Part of a small language model's weights.
Size: 15 layers, width 320.
Training: a variant of Adam for these matrices, 417M tokens, 3181 steps.
Each number is 128 + 24 x the weight over the matrix's rms, rounded and kept within 0 to 255. Layers, rows and columns count from 0. Numbers have three digits each.

# o: layer 5 attention output (transposed), 320x320, rms 0.0465, rows 142-159, columns 160-319
# v: layer 5 attention value, 320x320, rms 0.0472, rows 143-159, columns 160-319
# q: layer 5 attention query, 320x320, rms 0.0666, rows 160-184, columns 160-319
# k: layer 5 attention key, 320x320, rms 0.0655, rows 160-184, columns 160-319
o142:098157103093069146133098149155062176156114178144178117173163086155098133103110124166084132124145155132125144132114178108137089088142161125144112143177122110134125172128136125120164169110109145088127113133169115089147097151058148128102174111138147125135217150132119089138123102141092112078121131142103128103120172126133132132139129155136129084158104130147120088085139119166092115148124132126119105121097079139089121142149179153113103116154108106101094232086101182187133081103122090
v143:131119115132130136085092140147118121109136120137130200160142170119149076137129076134158116132114160161169163157115076148127153130115081133149129117189154195128160183159175088159142116142148198056069138118114157138118109120176182118118093082125156160000075127089163108130088125091162156139111128106073173148098144095140124111072068113169155061079093134093139181140160156115126085142122128107214104121123162179096136157058099158084107126141158137062172070167124103150126154179142109
o143:123165134179150117149137192137040144080090129169145141166173208141121122127157154140107088130151173195139145128085116064156064106059145163069134127186094162148118151143094143133136126122137135184132162165105198129200152130157162159199149172155092210174122150109168078102161076167081106118148084112159106122075137081115119157102126146181151130236134096152086138221146165159122077126079140143102118144121126073123135159120185191103174093145188157135126067093074114127110146099126135
v144:052114155131152124100135109104093130121166145135104161094099121116129198158113085109147128141102136141123129172138157124168151130144126187075165101149153208081187164110157084195123105160062050104080173123175074155097072133165130133151078094138093154088094138105102111118136133119150107108124067105081160147179142129130106145148140106177123111156095138142100111149101136064111114104091174108164138128171107130098071056099115199101156132121083091082115120100144076150185091166145096
o144:123177092147150125141163100149141106050111150148163129162140174091104180136112123134110124096099146141131113112095148079137115110086133183155119148125097128179085138137184158084097100169120109176153164107125139130154156095047104168155099122120147152085135069146165135086088112181124124136090088139197156111118190163150115163064210179109122109177150062098100110208133134169080046128087168150132145167115089103130119115142135122136140125093098107170161117123114146078134067051080144
v145:198122192127103118138076145153123141132146148075143104142123114133129087104116110130142115097164145062157153122137149080152070158172133161128122097120115097149175158119208112120092105127185149159079089148103126133122125085171140168153101092145138145130139115149108117156132172089126114132093125160110099135120129096121113160121108106091138125118184156090129136106070168092185110135136125101149121148123212073118163172156197112104130127094132116121129114115139113088135139085168144
o145:134158143164110140112151133143103189142162130148108116081091159152098080180122129144136107133146114153137134141093199127155141134115102152136115097147104118131136153099126136124151128093146131093149110114128110171161114109167113116179087119137152142170148168106118131142134116136094123130146098090099078138134084148129163132102102131138130162128168088124200157130118131129160146114114127131096114123107139111102123138186103092121102147114185136172107116079082081198110154129138129
v146:128173121108084148148189142083109102159131147043049091121184201161129098166140081139109142183107165173138100129135144158100126138155145066151142141149125190129100193139127122134090135129127189126175109091161134133123142143155129143174116142119106114066105096105068186164111100179133147138112139102108175097112176056156129052156166108163164145065092173162146093124132086146104087126129118103082164107150101103183128109130120143142097123081143143189166125140133147068138148188079144
o146:126126106126160103109148113089137101083134081206140161161145113141135112113165148157119144156135145097134108115189161103142104098147167107105151095124097146101122130161156152101178088089115155113098119083119155093093144109049163138103122135120093107143180075146081153120145106166114120138129103093121119138141176127101109096169114148092156128146145111112080109107130119138122170118137136107133145143095124188118120143137174134123105103105105160113162136136126200106137142133114154
v147:128132162126112120117127132148100107156150086111111119122059133132102111116116077139135132101149123112093142140135134110092159143158118097122113183127115150151137131083198133155095131119132127141120142126124101148081131186154125076146130066089140129159124145134130136121122136083122140137146174125155126179127130119119130142124131074112098113175158098135112108149166152165135143081131164135159163144115138102133136138116103151073101121080129093130127160114159172112179126140145148
o147:149147133118088097085103099080073121123136144148126127137115161090080113115067123201122154120151092154134115185146160165170144092132129122179139083152131149124134140146107129127170115081140151123127121140078131137192135101166130100129137095147129100135150188117136126094103143177147098077096073119097115133118131128107099144128132151092128134097153105168122141118099150137102138115121125119145125158111118138097128128123110096126106108115178105135114163146101132134128130115071101
v148:109146130116098114125099147127122126120168129138113158161140117121156145101136127127134102144143125095141156147122141136121133099119175074146166149144134132140159112107191077126107106091139125135073196160138131162111156122146143128132167082106199154090126148106074094090105164130133122117109097125105140149143094111107145167134131115140113144167143102140128141110132124097168136132142139143143150120104184109131090157130103142114110120094125133154089117096128097112106124143123150
o148:124160129147126122132101120121094152117154163140098171129145155120062108157118123141186088142123126158141138149136161108154110137099097171130113094133110161148135167141136160102118117078133149130129096114130170166135128118084122118164119129146114154134140137110150146137139158142123112094163099096110105132148109095166138124074113110179161138133165069172171138125115178126146120093103093133099128110130151071108134129106104126104119129124218122155106128084109097141142129130122123
v149:132108150118064153103098123098121153161123154141094112086081173145207150150194166119127118172152120113153110134168133119168163117171154156113171116191130169116171163130078101125129102112154070168139109157101116153094135130166108120179135096104132131135125178111114118115112106108102131122129122140134139144128155162101148133144116121092125198142109123109136149106132151110096114092128125078193076132141140073109172135147177147131153097082177123080116093153115105097084160109116118
o149:137142102165185125096152151161145145104167121133122095115113131096127132141133170125168151112141154200151142100093127159136110077116153164064176077123111173166176137069174115087105074096195119093111148086143149147103136125126135170148095119186149105139119122111087106086110145153081177166150079149139143090128168147121130117154104160110114132153121083137149114133120167124147155094105136119108141137108142108126198140130132072129165131085156138217139115090117104120162163120102146
v150:116138082148142083157109114122121101154131127107140100130089119079139164114053106073153145179144109105129117114104155130114139108103175143162120132078123104144115096074108181126080200145140104162126137144118120138143112129121135165108204136153098123162109139102147117098122135085126146101168154103150077206171067095098137097177086150133120071115138141160132136141144166136111115135152172113055171122155084162119209118137092152052106143163102124124124154111101178084178158142093132
o150:107097111181106156163145066081104079191215138154103168140101135087111129119084146125177115104151134140098096155189141176146127144162115147144163092104110141089111137115140171077136117080128061162159101174106126175133103089098129139077162106121111115135100178201140147110073094114204102114111108174171145113112116098129084169090128157137165138087168180147092127099128153170154146133109122170145152149127136115060115155091069118145172083104184143200164107172113103086157116154103121
v151:139125159088155102078090133132143147204114074122115157165178154181143079167131138140170106106137153115126096156138132159108151095130117148099206127142117151119174137144160133138134106140188088189163103114101110088153146100137142172142134098106131123107141177090115168169099111120137111138096174119138132147117124151149133168106085116149086163104128109112082130155102146105046145128146184161111128127144173160101145084092135169074125112053133129174144100146124089149089129163115086
o151:149173092154160131188161114090151181103114148141105139127096127152090137153139098122199097154143141182141116118164126103142090137075101116141093100102127141158130176121133126060116127085140132105102072127133144186159167151144147135141087130146143087152073107120094151133173160130096141128181049145104114134102160118126102124184089125120110154150103149120155142109116113121140146118153125135135136153086146135130162103131141110154100135140115133150117111145109167128088133135112145
v152:128168081066090103091128126157116100179087100169174145081173103110085153115122163117153120138132104117149116122138094143085166123158134170154146165165137140142097182147141164088120180108086130133105145159112056116134115171157126134132156179110124126082126117131153148100134186122114120135120116117079175148111128166082128114103162129157135134174156124120106102130105216101153127160161099072060144119084162129118148162163144164119129151153134086133064125132101098112130109139178133
o152:105119151120114138115088080154118133178143150093106155159049098081145083145167123136151114138121148099119171179120143092126130189108131153124113171192187121107138117050098100082125092095124113183099096153102142103118137167135090141110161123124115102116166156065124095156122120151092130132095161116132085097134127129145172154111124196130137099111183047137141114146146122154133091153151156123137111070143164108133105163138084125136108092093198107127150152181126107143124172185107160
v153:119116093078089129145119128106120133155114138142102120131151111128185064163134173111152120150076190105157162133144119128130155124150108069140172121177129104204138176166119086057160096113172146136164095151096142133167142135138135196122127114080180157103090131122073133124072130165129140152128085157102132173106129127155119060114161098145137193119122136133133121130121154110137094161158103124150179108061066121074129158108117102158126071162119114138124131123100144136062129110060118
o153:106122060140182128141104143108166158142159134109091136110183168136120101163173113134158090170118157091099127100135145092142113137110078113109105108141157148114143104128106109095131108083130130140175090101175139154085141133169165088128110151161120132151111129076096108114172118133087095173150118063145049129183132148175153156167082100161121151105139098140142122105128166120161182076117148130096128118158195123196192133134106136134132068104169107110127127146112068112102150144153118
v154:088109102111117136114130105156115127075144120114144220165164087095092166122143123106097111078088132159132118151121114186115139122107100120146147132108148102129073108152129098162175133139121096153099122062074151104132112083100164154094159164217127154077129144130184158089138067172124178117124102134138173113148162115130119105091118157158113080115117149181114081125170144108121134113107167128101153103170102199166134109147146131146091154145088126075148131078117090167188150136105159
o154:149153159134137159160134124103122061126062130130142157144154156127123133136138097108156131123107114102148117088114092108125103188100162095123093170141109124119062126162112139132104122196111118178129163118100111124102135113117140094107134164087124152125076106144114158162154124095124129134133157164143191114083097139112115159091182115115119084109132138121110130175140133138110078175100126135106144154154062120152072093083135156110092099154093105111148123137161119083081112126151123
v155:062148179113116123118088142119133144058104132094129086160116147137115133102126119166134148105171154119119149117087118088118123128122120128131083148109125103175151130175164127091168123114122149087158149174081111109133137139153145142111081160102138131119109104131164099094134180099129105126096155126124113065136114123111115164109128123114135144121124086106115151116150102161082129133140137113134123147145150148088120095155095150145094160117180139098159099240112130116148114185193124
o155:129133088085128158138124101170097147102111151107161116126094141107154108133127089156123139152124132117142179159135123069163117094143184124133070124122150121120127133121156102144137103138149171129116168155120143130176108111120130142169171117114121116129160154104087107169112119138120118101129160113125136147098146081135159125134096132143140127121136090168150148096108111140092088139152115107140073132131127162081132155143149112079145153185165092103124163139112172179119117147048148
v156:142120136177132153149184138112127101158145114120064096133033128145152145183092120138178154106131148143133178119110121150152095161124122084101100145120119127128150141122107094162163147138139160105141120141202127119123193148134157101156096129107106164133108061142087137134105125203126102137165133119129139104113152131144117135139129107120094109075125157157156198127166119142125112088141150177114168122141100142109121095104132124086160119098147162132121107127136168096137111102107069
o156:168140150085165097123118112091133137096109097079142133089186129101144145123151066114112141147110089155066118118207152107134168100148134127195165114124096121141120098189179106142109096130106142079144134103185081135141129082086124128107146114085155144116150121149126141105106129099101087174106086128145078147123126145131103143150168107122103157098122162102093119111101115113114155121088196114128125166146150167136164092122148184136112143124058126126150124144107182098135114091121130
v157:173126120125136131144153163128127128199127142115110122116104094151117091153142185176184137137157085142176093119128149107137135113140089195130146109136134130133135147151150124138132126108134136157140116136143092114159173140150156172128086100091135110116130150098098113139124145122162138142078141138148154137120115111110125138158182125101130162114118169157138136170078127091129129184137174110150117115128168098082154120125106165066157125080176191174079103134140125099138124139100164
o157:106137128140164110093160111120163192158152178113121119116072145070137105123159144177140140150103149174131131110143145094152157120144134120157127126155128145145148109096159131119137152060136087103128099100148147159133169112106151116136112130129138112150169123079117137132123139140136114170158120101101095126114150167111132140147079179132130089141154082137165120102112094141140153136161131160137122128107169123175167093178124144120130108096144127153116145128065125157119132113102144
v158:130111116110096189094115145137122150102160085089102130096086156095103111146188110105135137165162151145132096147117121077132118132159181077173149114101137140080101158108035141135154089160153142101068109106113132144143116132156147103168068106125134116180134128110086145126172112084125145116153159129095131135116137135101112114110098131179126105182128117148129147130183142200162124086130106153169143101130081009158077149166102062167123146140143101075169134141085181103121165140170095
o158:148157116147097099082124139126092098087179109117141093115142149112159118125097139175067155122180113077112155112105141185106059087136167091032151155101111135087143129110123164135183140162153135070120161115169111077113126130165115151048129123145152095137101180097138116131148097130116107062073099136101126129144161068099140146225119139100145132139101107151053147098165142085159131119116144086133144165062103111067144172163100110095222125124145114177157156139138086137100150124102120
v159:114116124117154110121119139148105097147169111136142182149142130153156070152123160133144121140098102223157130165155117154122193120120096083115122145114107150126166106111137072162141120098106132160050151111109087129128135170138173101110130128130181163069118108115148151138144086138112168138087113152096207136158117110109115081104065114085092116170152086184123153142203168082096158148109079129186173074099133117142132149117100160080071127095124173074139143118148107120127125084153134
o159:143184115072185129101133174132085101180089148145152166139143159109094171095143144114129163107128151129177146116127111104125118162122113101156123109115103135196107148154084161171129112158139144143110124090133152132122124110217107124108089133134129187114105106096143124139157130143072108078159153113130132096058130172112092191178149124181106144117111115159127152166162201165097123156094130127115132167179137082123125116112143159113176067123155155135087142108120097088133164079149132
q160:143128126163175123115108125142157136149147148177093198154166137149145118095130116112184064113078112164130141132116142110108138084092078107130095089180132121106158109075081091083107099116144121095072102130146148088071078108126105193132155155158145145106118150102113156149117113167154096142127068147043152102132120169078108152144109099147161082149091106162183158165084076162104116083113106111160183181134121148144111101105076134116163128150122215153135119128103113161159103105064187
k160:112086088142096163135117112148141116103105104131126112135104134093110155107145088135124100152113061101148133076091122135149185139184125112152118192130114152152167164095161153207108141113068116158142180109099108098116125133087146096107142070098102135108108098182146162134090126097068160109142183147133069174092108096095113150155187081095111147171116120109088122123184146139119123148129097141121176086063156131116101133106136110117121126143102077110103082116104085105111157116155090
q161:109167192116105117100164110114166138137156175110115132125078094139099129147125093124174146130119117189147141150126144153078166120165100077089096177156105115110114099132120090144078151164169126131142117139123120141089075095089119139127102133127178095158131081088175105112123136129134153128129169152071152127141115105117088123146152106132074168126117146066127133158148132099046120088087067115125144087118114150125108112157108089137113172174136122190109105121134115109120134117124166
k161:160096154165162141128149094129145085112151119165131137101136129147173119138130179131147052149119135145129167066146143141134127084091111153124127144141170153148178141131114132140129135098151154093103172133148130101115149167162121144123143208163117167088136128115121124113140141146090098156109130148140145114177142136089078154121132134114107108103123085149140141121106112093161112098086119140145146181123123082101138120082111120127122077177167140100118148080143092123134138090152111
q162:134152080118098118126162117127103167113125112114103093142145148144106103153124117156093123121124135159157119110095121121145097135129130158157124138105156122135118178144117113098147149125112116151134133144156119137125164133155116153102134181145089082128126123133127105124119105118120093130126146145146139109116138146151149088143086155151134149084136134161130110107138120102150134125136155150114113110119093138086141137102154126119183098123125136137129142111099163139154167136200095
k162:144145125134135137163100151156097160129136138144122129130145126131145130106142122147089139133129081112109110175124106107131131134169103131125163120109084142107101120113155137093110138127126096131152130141147108187107142111138146127118120078145122141142197143125123142146139119115197133079107157077144118157102108108183177077121133095128191120085125123118082129132144129140139163153174155128152089102132120137110138129130163149177162168116122112132076155125148126114150094170087111
q163:143149136108161126114112106162157112122143107127120198171137108133143137098137105107223105136112098159119145141118146126104152103126110093085082127158144117109132097075079133134066062121183147105123137140129134070094068114101084145158142122098161165112087096126126171137133174168132107131125079144072106114166130123059092155160121110127135092161066154120182163165104138125122101073106082100158165148123125135150122102154080123110082133168107188163174115150100099152142112077116172
k163:117058114092112198120107096065150041103109120153135117096109131145157102112106146125113051152120116141139143077134103129167139095103154130156114180117186128152156144133114112160136175114136117158147128189132132115100147158181131140105125199140132143079070118121137121094117108154040120185122159188150158137142142112121077125135134106142056148157084105115144130146128161100141096080092123093128174147142124124118103102082135114128107074166157076094141118117137106121220179130171141
q164:107105139137111120145110135157112099119109130130171113104111132080145135121093126103117137137156106108120130132138079156099112121106125152112184108120118130152117134151141125115128162169106141156111114099118117160136147088158187098139119096135138148158164147142138072118148110114121213142135143088148153101133127132197116114123129115154125150136165132085110116101128089150105148141115137116117108126132150151138124105113158150151112147077124108138098137124185127143107104141091133
k164:104167157157146078093141182120131215129106139155109128142187136148114161164175134129110149120092143110128096140125132095111139133161087111117104124115093136116157115090154141101114072127168170089114159061123151119158127098062125104098133098148109138173135113216128093173140145077152155104126094106130112111153124136082138175159137103095176093070141090172123135143112062161112146197133162154102097134098132107133114147169115135135157148119146153133146139154164123140082112140091146
q165:128131111105077128142134091114077146098130097126107091105135151134120101171106167159112140125156176142128119111089083136164090116125165136180148143114145140125098150170127144135185143141090106134148145149141116193152158139150165105094115166155079112117152140170145089119127114125132123093137135151179156171100110139171135084125148147128119144065175143162120111080151128107142177177161179118129083124135131159109143137097188123136159104088128094092112150108089163124142150147178090
k165:131147129154161137127122193147114163131114150130125138158179140130117135133109130151074172114111110111122121175136122096115120173149087142100122109137087103159144151099145114104111128126123109140131116101110144136099125107099132123110114097100139132137147128153104155137137141083195118104127121099110142117092128112168147116127106113133179110105103128122105124098135142123132156168167144148130086112129112133128132107139151160161158176120136139123106170127150140145124135129100111
q166:145139136117138081131149116121171151120110132104087158172119114120144121087127097115160106130099122190136111151127167122100162105135131132137088120129130121117119092077061110124060114092149137114122155125126151079102131121120107156125163128143147076133111119079136172120127144169163082136127125156090117120130145135087123147156106143128130103134090137112139137136121133141121113112116120125137152131117112125155100110123100124119123131151115144154146098145088111125124134096133148
k166:109089148129104188109124084120125040132145108148112111081127124103145102118115140148147075142140132127146162054138150140099156099099136110169095159131169098148153148165128117085150102189186152137096142146151125092125141153148115129136101168142101136105111116126102095103098135121072114200154179181158143117153113110114062112097149118151107158144107095112136136154111093132123082088058123118128150155172154109134128101112148139138104091169130089118145104155133084126173157117154160
q167:108122169130188134124126141162141079179098180114170176122102138121166155092174098129158107132123109118116122116177147148092149130153090132076107144129128111133118096102118127145074109124163169088170117140117149083109099097095087140169168098094194106159113114108130148179127141137110115141117124128088122099154106138112088168130109121099139122185080137127142140144076136170123088128116091117136149157119145131161148115135091124134105133108124178134116120127163128099160085089081152
k167:104097125139126119110118099135174130116157121091140141126135107112141117137125144093160104135131141118158139085113149139127111110134165104167118149142138123107139129149129143153164082130110154102086115105129115106149132098128133132098135119145132143131100122131141111134122153165056138150149102191146098140152145140086094147180138167124070100154133122151181121138147132130112112123074127157123152161124124139131092151143093124089092118146172164119139116157105122146105171103133100
q168:135164171104155122123185119160148115123097124084118151178148135098109110112103077093178087108123090166133120139117144103090157130149070138099091117128129092145113119087107110104078127131171137133132131143132149076123080098104162146125148125139141106156101097131155142119151137113148090107151149150090134125104149116082116154143112101158138119131060136114129138161091165124117098085094115123124156113110120142166117111146067097125112141180128130138191092152082137111133128101116169
k168:115092134137136176144149080095163114101078119118129071116106145132171124179138203148163064178170177132139136117164163148161099079118154083150125155109212151103121146140163100102174137127155130107108142162129089104137148129142119139105116168154119161101089156114144102136103095157055123210113129209112147119184184129090076130132102131104133166130121137151167155154126131133124093138073144096139130163156119102105115156079124131112126052136148109152139103120150106118140193150148120
q169:161117147106158127140110118138155111155098143115107192126121100118182147085129081075150097137143102147133113114167138117103186099136125125090086145138124109105109121081098121128082101124138105115135129125116151077129080089128100127113152086138157118127147141093148149145156135173138099124152089130090112116155116141085100153140120125098137115153089125117147147161094127138125089101083117128134165170102138126165127092140079121118088104124117166166129131179133119133134108101047165
k169:108091154135152144105134092113150099129102112155118105150136155133115123108132144134157103140125148118137145098112181142139126129122131133144110142114147132124160129122151137127153112145137138095099129136138112086108111143124145125097126138144111152151105128150099133121118127138058160179148124182128145111162150133107055112135152138120118121156130094128145108116139084151109104142099121141112140139137105145141113161109131118106092108158173131125159126162120135174099156113155105
q170:136158142091069179091176140102118152168157188101142086154111138142095143178139129178145181147118104131086107143123158124177076162193140124139133170119137159132150120165139099131114109174126131156128130167146140145145143114142151133068122096120141108106120121155134102094079122094080167136131181123150124139095111114162108074140133099137153194178134117159114171107146156067128105126099143119152124110163115084095142186151167090065143113173162134135118102116130193093133174121179089
k170:112180123134140111163120149148114151087128085110138157108103158178160111177135147098122132088173160123112126199094085166094113149149127132145173073159140116080069145101146090119174152056125153161125108138098111157118115139157141162191156146140092154160157131084142135204158107120226076092105130106069127100145151091187181134083054176142174105108159159099131149156149193131150140145186137115115135122125083103162154172152135143170168167087100127119099107135147143072164084163105146
q171:128137136132088095142118118146089095106126145140191111084146113117159086170079123148074180121147151100092132150106089140144113154066167119115149128114132071160109127149107186129187114114102147140133127142102075143134176136129136096147101179113129118139119155145123092146147151110139146097118154101181134143125110147156135094118097157117100137088147133098119106085129143143188139201192122105102107149160150121111091146141136125126111130064120122127133153171156155157134132180142095
k171:104162131107146139138090159147126191115117146095097130133106133126068157127163081124080152096072130122146136154138125088129133141178165132122144129121085133141110138133140122128096146125105126114140129110107137132152111111083122105142110089094120129148144129160152134164122121121136138089110106091095120168087091130158137159130134114124162161130101130133084118086134128125117166153135121139144125079097133175124142109152140123121114182141109119113151127144125125141126131090121138
q172:142124141149174132133140107091144130159108138143096144143133109128146134097153084100144122096095099116129107111143100111121189128110106111107119115094134125130127076080099121122093097073135139084078141119120122088121110124110085151169151126110149134132104127100133173158149124155116074107149102165072108108141160175086093197154117108117139121123047100131145128105085143151135078119091095120159156127140109135153119117138096083149087119129139164129169127176095100104115120094129143
k172:108097093116135154107136111111178082135116080129090145120123095113118100131119101120138085174108140135182151045078178149168150089093151102171102165156135150134122093138157157132176122145134121097120138134138115088123146132183157099113097126155138146088086146137137167100112133195072157198150146158141140169104137161092068127132157119094043119168129133129163111143145120123109113087087116092132147093142134151139119085104125109096067085149142134088171123151081117158133136091157144
q173:088144148124162125091148129168130150169118121124153131182132139159098176122136115146176146099120105135143113096129176110127110139122099106115132116129146115112152137081142133120068089165126143102083125133164152113101120096111097135143140086130147106118120094112090125085085159136145156170167129147102116123100154101091112169127109099152154119189114089089139177155114128133095107083112116149130147105114139103141127129086115092129137134201156162139118112128119128094151141090146142
k173:148149142132135127120140084106100136139154122153126103125090133144114125130125133109111117134153137137146142123128120185138144146122163106153124092120142110073132100126113116156165133107148135134118108129089099128141157125132100140146162159141162111130102152100158116145143134106135131108127117174116142105174131112115138148128128150112155112149118127151153140160134186114132144121118123121133142133125085079096136157144075116103129132115131139130134099126127114098137138147142140
q174:110129114106118168132157124105146165127098115136084119155154124143090161122152116102140142147115147105157133160074154122133099124154109144163109114105104156114114179147130100099109117167121127144113108113143139107091087160133155134076117104136107090156146119114127087118105124106147093131146169115132143145061144138164123134089133123103119177118123138165118132146145130117107129114094134153121152062125098137098120150114126143088148130182161120140142117129117188128140141108172117
k174:165100122102104167140163056132101056129128092161137081118108104143149088120164173129197116164127177157068137083108159153125134114084149120142125128126175123099072123174118087096145109134144137152120166183143144112172154156185155153124098184182095208114123122104119133130127098142112121173099134132116110085131168074122079083104113135164150162121124110095144129172107122156127035141077103110112162164142100056140141161064130166144130078115125101126173109124128081097171153120145120
q175:142148157103172117130162121136178118141117125112106119150061107140122119084109101134168080108106122147113136108120197101146152132116097086113076133116124112121153098075134120136123113123167107107096096173153127068107110105112108160121135125153138139124106103079125126129132141155106076131117103158106097156126146156075082190168096099144136064151095106127146149178094169122122080080075080119134164128111152151178144124129090113159099115145113130174154086130084107124158170100146186
k175:135105112100131126115120112109126083145108152140109132119113106118105089115114154143134095144127130123154131088119149145141106100106119124162137146126164117104126126136121123111145130129155139130111128142118104125128139125151132134139112162133143120140133157095121128107109125128112136155115125159099119124140141130119092110108144125120130126126135140137138133131098137113144118097109135101137152137152124120114114142121125130124122102115143121130166108153134098102148156107160138
q176:115115159156160137131157141095182105176120148145071147131085110108140146115130117116141074124097125124087135102111169113125216157105132108102082125130141145125137121082105102152068113113158120084070105107151114051128093155103106121131136126111150110143075127076145164098130165154129089142156118158087097092132127159080088207187094085099123080140083091148159126138050140149092071080116093117136183130142113139173105119143039103139078137168134179148153090102088075120176152076144174
k176:147102095104143140107113104122120098134139120122115128117135122109100086131134140115159103136131156116133142096085133146146122114106149123132126128128141121097108150125130115150157122148149142113128134143099135081139121141158123123138103156133137145134103140090142120117097117148115119146144115174102129135132118119127108120124143146100119125133132118118149140148116149135125113114067116112121152138150110111086117140111120143117106092122107132100139107162100118129131136095162162
q177:153120137127152136123122155110126109164152166145127088102116144130144105121143123098183143129124100127138090097159115143123134138114180134107131149123134164144149163172128150099100161142170095144139130139148123128183149130131142127077079122111136128110137125118155116128110118163124121112095113129134146123096110149148149124124101169163084168154144152116140152106132128122153146144103147113127080151143110118117116131108106118191141098111157125144088120128149141120138105170057116
k177:056143147095117051144183163159114179149118113144127142129158123114142145171146118131076157102112148140116112154141120072122055103136100136076150138119098152146150137058154127129128127126119185140147105113154136148061118124107205093139161066094137171171144142104114147106158177121190135053072098102174098166113174161163213132080092128079192123097144173134143137076125105150103219155185110176123084041127109154190140181173126117123170188138129123115115156144109171123089063143088114
q178:093104161120148135102136139087171116151071109106109150118113095145112152095158106186181067166100120118112135130074144140132143112151091138114085131113109108074152144104122118124122102140149092118121112128122165053094065140112098162109131122147149081149138129108139100112097116127151105169134114174094104146121115160083086147174104098125147103171067129136097178169084143154086076057076085120150192104112119122155173148104105105141127120170133167167138108142122107128144158114132152
k178:180109128135141151102104128115102106125156145147097126093131110131119117128121126110135109128150136128131119128100138131132133134111118128131136129123166102117143107140118106122138165142134127170115100159103112127135143118153126136141126153142142120116143143118150134118129136123126112166139122152095140118137142132137102122114131158120132105124124148130152109140118154113133110107091139127134137161140112107119114140133144127140129104117135131146157139137130106099149174110135140
q179:152175114144100108149121145173109130134174108099185085128123148153137133158124113169104155108149119163115118135164081141123088183148166101108168116158143143142153136148098206094173118119130132141159153148124169159183167096160124118139101107123138170109128122158079125151109129119136164140092133103164137170145091119112153093098147167148109137122198135121103122119138169121137155162151174122142097114115122071145152153130164134131115120110151100112095132144152133120107129144104106
k179:103156137127128100145107174158124203097147154123159148110112146115105140136147141108100210097144114088143115165161114124117070134167166156092152094147107124160155119123141103124141142121106135122141082109114133182160099097117132136123127101096142100140155159111150135124159119097181132024106131059122129139121100155165247122124093162149164142116134155119111138064183132154131209131194126157143090113097124120126171144168128115118169181111136126162096104125143158114118098141084119
q180:141115187148116140108124162142109157132177105085169106156102171122118138137116157146157133139143120155154086146133154086160079150126114136108131132140137161147135115116135086126117149111141126134164137110144145176163096080115156134079143143162090143097141112146115108129107113118112157139100106127120142149162125116148159108110125150168175126181177094109144100122155132104106159108131145114138083122101134149091168123129143149117153163131139128134088105057147127123153131150115109
k180:160146132189125101150094168161132130156146177124162142111156172103169150120174133134101143102153078134107139169156134118096168165152111141094153101096086096105092146120130097085090130118142121112116137094108158147077130115107126196134150123118136114157184145098112119160167158075196106077100109122125113071138104160145193162137099101155166093087110103108120164143112144130162168143203123143127108162097136112093122154158153115143154174131160116172049155091194171140141095148122118
q181:112116090082125107130132140145122116110133165189127110116192137097081102085103135147118142050152112152163148113146143097081134150115155153153123130134130145161120136141168102147145156154119087130166143133127112155133161136109168132129097155102095188103125095181165112152180158167158161103121078076157118079114140117178149077106131123122154128121118135097111068094145136093138129158150188117079097097135104163076095118147134118186161144142081099132142165059188119121116058143114106
k181:090131157170118102115135108164150122122109121146178117163130145129143187151140152124124134157080142132116094141122130076119116126105110095088124143103131148120111144122100128140086120118101129126126164116173141085124069109104116115132125150126112136142123139091107144115103135116105148118149154133101124132153147120082106144160140106125082126138141132122153158154107090139103147130121112136165111120125109140110117110099110100102122115138134108142124128142117137135121109112145102
q182:152181120140119114119139164168081118150190123148169114131148127152170113128150122137149181125126174154154143155193074104107108156147169170092185147152107139150142110143110191120100129100137137125136120102104124188100126120156101123117115156100145203093145147116097138180147151102158117078078117081153170166124108121140159134075128178144118129074123145158135099099178128114160176174167150127140087161132099120165150085140159127140122146070146113122106154138102164100121072145168123
k182:107110141118119094161165113154173137150124112113156142124067106128142130124126118122127126121117121109128146113141176126128122100134158091151130131132128164139142115137149138149133085128106144114127122117145115144130128139117146115124102072131144108121124146150116147123139124157106169087120140103115094193108112144112162128142112132153090159146145109108131150102129109121121167129142104129147117086095152154120143115119101109093135148141154149138113085107100134169103109129140125
q183:146098075089154184113076110133075123144098147132159120162172104156161111135141156102154091143140126119106108064110148063105131110069120147128131115119128099171154096141141160136156116134112158132113180137113115112223084127159123133135119168112114193108099154115150112110151139167117148068166070110094073137157105163154155163134108120107135146144119112143110100095133125146125109143100138107145133182169094125107107084118135081127088105080088097102157128115070087119126131111127127
k183:132084131118131126141174113125193111162098093123117143116090159120091130117149170172115070147115109138068104053149115147137166096127099147173109155133114146149138152081168139115134102135127160124114130094118086129116111131146134113120105095136092108109117141141135164155097134122092122216201193179139095151078192075065021103154152059110067102133146123099160159171156119143147108157123111122121163063069191199126134126105110146095089079135136117093131119152085094155076154082138136
q184:146106173109118121132109128147108171136107107118114085115113157138107151145135127152136137170125146103101108124107164125154093145112122126159110098125102116122138166144130092141147137132126146149124125133157139153155109129139134164084130148154092073147145154112128075082081105094137143147165152146162096144108123122111139136108139123158159133174148101159118172159107144116153127115104089157104170115109134119119141151111139153083127132173118132119140075109114148111166183099144130
k184:142167090111128138160088139122099128148152148118113131111125144102151094127140101123153113139163097139120129133120076151101135149128095157103136099143168104131056134140122112103155152142163117124117127130126152136128158129158118175165149115106137117164144132108143105176115150077176082152104114137111148070159150069166139096126125137146216123093112137127111128150162186146148090132151149122090143193116118089116138170158151132179148132088112124162123100116165124108157148128124124